python train.py --n_kv_head=4 --d_mlp=1536 --activation="squared_relu" --norm="rmsnorm" --norm_place="pre" --bias="all" --tie_embeddings="early" --optimizer="muon_variant" --lr_mult_down=1.5 --final_lr_fraction=0.0 --train_tokens=536500000 --dataset="wikipedia_en"
Each number is 500 + 25 x the weight over its row's rms, rounded and kept within 0 to 999. Layers, rows and columns count from 0. Numbers have three digits each. The size before them is the row's rms in percent of the matrix's.

# down: layer 2 MLP down (transposed), 1536x384, rms 0.0957, rows 1037-1068, columns 192-287
# up: layer 2 MLP up, 1536x384, rms 0.132, rows 1038-1069, columns 192-287
down1037 100:501484494486481589472472522497498532450494492516482489513506461503518465513523453511487514485473532490494489524505495532489491459452532442458491505522518488496499468514486490527472481520536488514502484489500484501478508463488516478500501524459535449550521470536500497524475514517515509510
up1038 102:537447532478546454538470507519512483467576536484540518489505484484492506514527510501504545471521500465425508512495465487521494512501504488518493456471478509502518487470480459546513485520519486530482488472503513504488500519467508412501501484501519459482475541460501532517479474477459461483
down1038 102:511475484491559544523541536490521484494454470527494540508500450511514474499451450521490506545496499499509511491516533505494490498487503502525494506522491492493496493506502484486486499467497480512508509470469526499549500485508488482563531496485501478487496524480496494453491492485392528434
up1039 091:478496521519482508486513499458510508507518491504438520479476546534488445472497496510506472502503529497480520496484492517505487526515478491481493497505524514534480460478517466491503519476519547526541515456490505491491474483490507552473447489515495536497507473485486463514497519536485514499
down1039 097:478495510487515496501514533491562480518467495521505468497531543478500517534469512489505531498464546502459510513507489497481485502505527525485523505525467545517490529473500516448506490485458519501498499524496498485465496531509520485497494521491499547504512480510513504496518491504510510475
up1040 108:546524494535485484535441484488496466490518549496468531500477476508517508526511502541507480538522530482477511514526488473435515491479507486537474506455505499485505481540448544480536507515492517507539507526536541494492522462521497543527465511505522496539528468467491503447483488516479500490
down1040 107:479511542517502522479507534527503475518506523483475507479460465495538553510488507469514528514541505478533516535502502499527503479430483465538518507501507492551508511534454520500520486454503488493498510468468504527520512529539527491527507500521479511501546487508512495508519497511484515517
up1041 103:500529460499519499450475498544472507506518511517513533474535509488460491515501499550552507520498499501478511454497503498506522502516526506492489511526500490479485506494464522503463520497466501493484542503530522519496516498523519517477520498505462509504498482504459511466514451474486442508
down1041 108:476497507500481480497547518511501476505476482522495512508508514483442542525532500467515526448447517532493483476452553464533506453512506522533540510539512509469490533537513514470507489520505492517508550497552493485513523483494516569541503502524518507473500543464520497500495488492460544471
up1042 093:494481498530508512477512495465495465539527501447492530526470491444509517478497495485512514487482493506540511511520494503476518466464489514497496494505523498477515518494471494544513504465492472500534474492516501544538459441493517504453509507543565499480510521487541532512467467486481533491
down1042 094:514514467478520528508490480498494482453489462502502488529485528515511540471516478517512503474522474447525472490518512434513535509498508511555484488493527466518513516510507461501488576488507501472485476470498503490518534509510468496503545557491538464467500501509470438526484467512512472469
up1043 105:530493539480484496532473473505529491516489497439506484467498524519504490492482484491523517488530480524519512524508481516494511468489520499527505490502550508495522492471484511529461494532517535491492531506495506517518510508527473509462511529509518538522525440465531488465555540523526533490
down1043 105:493519493446541462546468560486522503483500523515514509510479491496496516489504473553513501534522501521480491487486484498502489471491452488524527506482479527526552499495525459473491467536491522541511479500496507460471454480518479468487515509489528519506438515502520543499510449490549528473
up1044 107:467453525584475537466488474526511496533469559476482497483515491509473531481473488516518440490465483488470512495497510446505505473476503501523455515481501540531507486482500547493483537510518481468504553476499493522480496460486560524480496539487489468523476501495481526478508474509518513475
down1044 105:518466519508470459548480487511497499483485492509477477536497488505511537467502510471503485510481504508530473526483480476487505497530514512516509494530551506527480472520524551509466528530511519518442539543493529515461547470521518529494499534479489452458490540498472519474508476491463528453
up1045 101:450489545502503498479540506518498519476508493471501503535503510529546533521471479517493502527465506524471480487527480488444532461489506505480537471506518501452447474526511508475445501530502520498457507532489555492474500503493488479481463503518537480480473521494493458437481518447535505520
down1045 101:496492483548509500512546533453566506483501505478520496506486508477507514525488501471531561513510570510501510495520476489508508475472480504476501480504531527469429522547506494486500492523559495492460513488492498497480462508495498442513463555477493478488440515468527497434497499482501537510
up1046 103:491534466511464459491491511488561513514489497513496495537485530468462491506453449504454514530477499529489471504564559533490521480483492480501493493509463527523475528494557494497456495450513532477520493514497515479476535503506522490495467545500533515515501534510435512503505499505522438479
down1046 103:474498494550464489492458523499515532526470526488482464487473527474468518516542462460519493490537517468494481487453482501510536551531526504540448496458512483477515473499477484497529484480507445457480529477456486472483473459481504508462502504480499492526536494512534511485505456532538485447
up1047 103:475488506451493458526483504530497498510514496531501512487493550532501444463489561530516516520509509505445523468518512514509469468477460543480422501476538442469476502525514483545508488509507512501465520492474548487524466487504515503527509468494471487505444489470495537518465534472528570527
down1047 096:499502502508517499481465479518526533483509496457467521475511492522478536483487458480507504514525495476483512481552495483504507500495478533468453461506500472488519501519524457537524456502497481495498459503511520494501524494463480463516486488505506530533509506472511492506481512499490454476
up1048 089:498439469517462497467456508475490478556516546510484505511504497523497524531526500508503479519489499512491479491503484511535490482490508511446532495490491518478486550473507488483501498459523467483496496504494495512496511525528458489524499490540551515486512490482511507494583481497505541473
down1048 090:493517453497506485450520482462485494489492525464501502471469531488493512468502511488529499485498532498490504518475536453548468509526513528501529463524510513466496511503527489497493563474497508452479503518524508493504532453497473508472517522497475487520512498459506542521495524536455547519
up1049 095:537530462538505508503509507520518490511505526480507480503514499448512545495497502473521484478479473500489531455520465508547456505509522522435545486539549489540489484505478473481501501531475483498529482499501431476494448520528502498531487469504494482443498515501478425461540522513478529448
down1049 098:535440474547473440495467545517497542520421524516559507526493476499527553517525512501515462486466468503479514488460484491521511520508507496526486443533504529517531546506454488415500476492479471494488525526489489488535518484493494472522484494449452508497480544559504492484524499505473502457
up1050 076:486533514495469480480470527537527471526506423480490488492543486530504552549472517488495493458521474518551499479513480531541539490511505481462456470510534512490486531464498485511519516487498500535491488500489479486469484485518564488478503489535515479515447463533497516448561509482488504501
down1050 086:480528488488500503494521490538486506476511481473499496507506475508537496511526499501473479508484502507514503520525463496440521527471489552494535525568550489496492470473481457485497538507492500489496531488473481510500492546538518478497511487518507527505478553478494514487516521475495511504
up1051 104:448486505510444459535500499554530453496466506495503498492471545468477488515451519506484517528476522512506535495497505447525486516480553464548511503500478461483494450469491542487531556498509479514500508500502507507517484478524534541538529552474533486519518460484501486514483482481495523505
down1051 102:533532491497482459516519543466492506462481485512552490469503453541477537534530458554502514515485508495475524510467490475510460478480467509507514429487501491484447495481521462480494528493484493498451548488500548521531529547459524520524499522527481514515510502501509468514493491463515494468
up1052 090:509448509495491517454515453480473482502495485503462487488525496555513500514470474489522536499510517519518530479495496518505486506507541489468500484495553471452467438523493517511504529497498462503526497468463509550495507577468498477443488525461554534485532528469505471525510531453480488460
down1052 087:498504506460468512525519494477528527505505484499493472459553520508470522538527453514505494499455525472495494523455478510488533505523509515488493516498490551475505497486502511539534528499535522465441520425513481463490531507508487494492517521502485504458489511458536498469516459506497494475
up1053 100:535535495479497507485499499545501479498494517474527490436482516432479521458537487515523518460521483490489550482529453480528499515478513525463537479549515477485489554439507480501499520462493521496501521540494524509530526502521521494449464539490491500474493483489526505507469509501511521510
down1053 103:489539444517500501532491518518467546499486446484491503487474518484452506523480477500466488490470442491506511520554507491493467488512471488505529451459467507461506546519522490479507489520465506553463486487522511489488448522509472484475547514502519470481476439489478467503509498498504465485
up1054 099:507499511452506492485516443480485521508488527538472529493536504496515481516539471519475508468546498508487504475503492500514471486502476476483493497503508506487500488518484509485476509508470503468501463479477532479514469472463506497484466470461488477541505481485527512506498508499495556534
down1054 097:541500498505504480464480512506501478473506484514485501535487469457514465516449509515489504504500477489504504492498471500446552496500499486511501498539490544502449513525501485502543485548532491474551513486483512507502453496469468480482490517485489493490479517481495495513491498514479456522
up1055 100:489533534529519537500487493499514488488459491539508490492542495467494536470479525538519531510445480483537490473473549541521521477538489496435493515502467525468447482548516502522479477522513508467546575513535503494520490504505497478519480570484510458517507488492468509513524472500474469522
down1055 100:496512469529498538504501494511513528539544465490514533477462492528525522452490515524483493502516504514529486479507500547512518523525495537452549500520494513517518499552564523515495466478515459438526506534509503530489531508457521498538515481514492472533498577539504537529457527500470534512
up1056 105:515489514507519460496538474503477495494475509517475447465481516534504498490441542517549540490504517525529539524509495485492486476510538533456450504480491489503511516460474416470493478425441474515490507484494472529509519441548505486505494497458518482521469552475501490461513509500484508485
down1056 104:528519495522492512500529480467466515515504484513483526501495508516481498481504493480452477470472474473492462528543502574474499505503485481522535490492469516497530517525518545473521498527597525507492519468490489508498498511551490491524522494516522476503549475487522531459501465460447503519
up1057 101:504474482549481463472494517549469484463502480499495489500520494455474541511490563535523501503498517503506501480477536501471530523516490449516519502510514430510503501515515559538475539556510518484522539494455487515512499494519484474518562473474505510513521526515533483514495498487531504512
down1057 104:465487500496503522441517535508505495525475472477514499469504494492513517503470487452515462486500545530460511432507523505550485511465496483486514532472514494534495477456523466478526535510519537459495445508492537488523502527503518580531468478492535506531523475535503462515514500532507486491
up1058 099:515499490464502454499493476538502469510486465519515464494463495446486513495480521475500467468498509498493457533496507476463456500502499516520548498507468522515557505530449501476506518526437552519464487485529549492517522488547473524513484538467501524496513479538535509497515488506512539477
down1058 100:514535508468548519545507497575520474457506471495507486496508525495481529467489523502491477479513532478467478460526499476481465519501489499483488479444515535480504473537505484454481545484514528518465502436508491458493506477505505514526511474506504495570492461499526492519526496540513505458
up1059 095:527512473506500526493466459541517503518528568526484455509458490515543477501496539509537527504511514521491494525497490522476515509443507450497461502580488522501475510477508515476493510478498501473516507505491501484508529487497474480458522495505518504519505521459502505501511488482480451516
down1059 094:465526477476547489507463472513535504517503506517484552494528442493501495517501481468519540545495514471467505527485474469503484551488481499457467498463503497562467532504508487522494494507491486513505528518522503477534503456492479436510516513487501521525504474464499482465482502467509503506
up1060 100:512530508511547491545480508522536460469493485524508508475476476527511515508526497516505512468521512491484491512487483486509498520531442478468507501501501509472515477544512509488507521510486480505500486461492524467501478496505497517448509474502490485526483525558464503513510518470463514540
down1060 100:483527497447493448498469513476486486504532492490501510481462497501511500471475481482501506477501499493466506509523514499492528531535473482518514530454477512519486489503521488487526501502519549484520517453502444482508524548505470483513524510509518503512513482532493522491471487521510531482
up1061 098:533508472528533534530542485475519486488571457517561466477507517506521526464503535528497457518470516463512485512513492480511516461525485470458512488520497492497528541501473531481535522522500504480501535473510486469501491497520508462568539474536478468494483498497498445508496519514501520467
down1061 100:534492488507490503479506471505509537490510540500500513501537522547508482487517500462486513510509479471517499515547472489501482482505508467478506441476496487488496516457534494512517500505488525518498484497487536481508487528537478528482515505486568500518509515531517504482530539495538497490
up1062 104:524489502484516498510510519480472541560493482512495536510499484467470509524508504509459503548495509481489542493491513482485463477497526503508489454517518505501492499484434481489487501480490548531473540497538521522490481457466525491527482489515519461500482507447552468511514496478475563494
down1062 103:453489485483497518488470503512504473459512511499526509520500495472526468486464512507504466495466548509509529542495510494507481524508548488488526494484490488464489517482486527493494544495494470488471490478507472458501519489488512520504471543458517503473482472511482523485524548547506533508
up1063 105:480514463514457516504466510503503539505502537496493509465504530517527569541486468527492491527504502495477498473487477543461530508524485506491496522487469490530489513492482516512510484502492482493494492467508474475528500456471528516452530480484447526520489523550514528482503495525505494516
down1063 103:483516437552510501494482503488481530513536491469509520470504500500500447451492500425543497519480521497516483487456488454527508474535556481507495500537457565514499472508522491513463476482515502494495495520525525528496517504497504510479480501536463491477520489518519566525506477533495488472
up1064 098:490551540500426525502486521470489555483490505517570548509495455451516486500476535503494471524483463477512485502492461525499515484527495477482491515504516478492494537522502529503526514462485504471521528505510486453496487472534502466429493515444512531477524532503508483486479526479478553505
down1064 100:513486541476501501504494544482452525471483462499498451504497466488522535513525509486500484492536469490466475516498481496510520493467509488462531486491503455515489493471496490517462468476519525506429515539508490478500506559488518469494473468500514484511520525535488499516521473491504558463
up1065 097:475530483514488508504525512531518507504536449470473485459501502488546494519501489523499476497481541464530506535503479519506501541459432510533529483536512539461495559495508532467494475505433495473498513533485460555518496501474474491518476499446463494538498533487502487491507482528518451495
down1065 096:491520532479486495554482538557477519502515554488510464484499540517529512503481500520508476508505495478534511507521471459436502476470492515489530453492491467488459486490549501511445481509497481542493492495511461520520480491491522481489496512497467514497516523488526547464503514485497509503
up1066 098:479457505488500494506507512494513487520555521503513495485491507469471470472450471492466469512528517495506451479524531517521523501509469510498510540485496545532553478449516494477545507485503487519471527560512496501496473491491491491462540487492484502477503517566495482495492533477486481506
down1066 101:477503486465508506509497526537500487509506452508500491507513524503516511513504524517541499502483554451491504522494489502516516512487521507515497516508483543510501507494461516554487543487516504454502557482471509482509496534451491447508505474500525481512493504456521529477465496499475519510
up1067 101:531515550527456470478530502514488482497519514510470475526522474560500491508535488508540453503524507499546469530526519495516519535483512558513484511524481527445523506545473535491508540528522511494483497491516518476524494536464504472488484535504538494502535524489499496507487504492495495497
down1067 103:504509500513496469477489513504473506507511487529511514527520500481494509496443476474459503484509573488506501498468521481503478491539475546513564497484465509497530517499503468499499501509500543487513521530512542519488500534518521497492487539501516556449505495508503469474510504504492507513
up1068 099:516472481520472538507463504441468488491511523486519459487498508507480492503531466506490493493522489474526504498481479515514521499567503453481518545477527497522467493501511511497459525450470528481503498509466499462513478490498523494497511540519521519476504489452489502486482535507479496507
down1068 096:494497505452488444485483462522506522490528506496501481496494474513494508538485530528467502484540487514524492440514490477521443509499523475529456521529522531510496499513461478496484509506494471510502511540501487493471465483469537519512436487482500493520524461468454507530519473490475496521
up1069 097:487488504455502496483467504440479471512511477508472493557467446527501467509466508454486478472473484487547522520474539547500488523512495487505503521458503475494494512454495500526473546496537488496488499506521490553514541479457496472497478516493495491532491504510459505494504469533515500488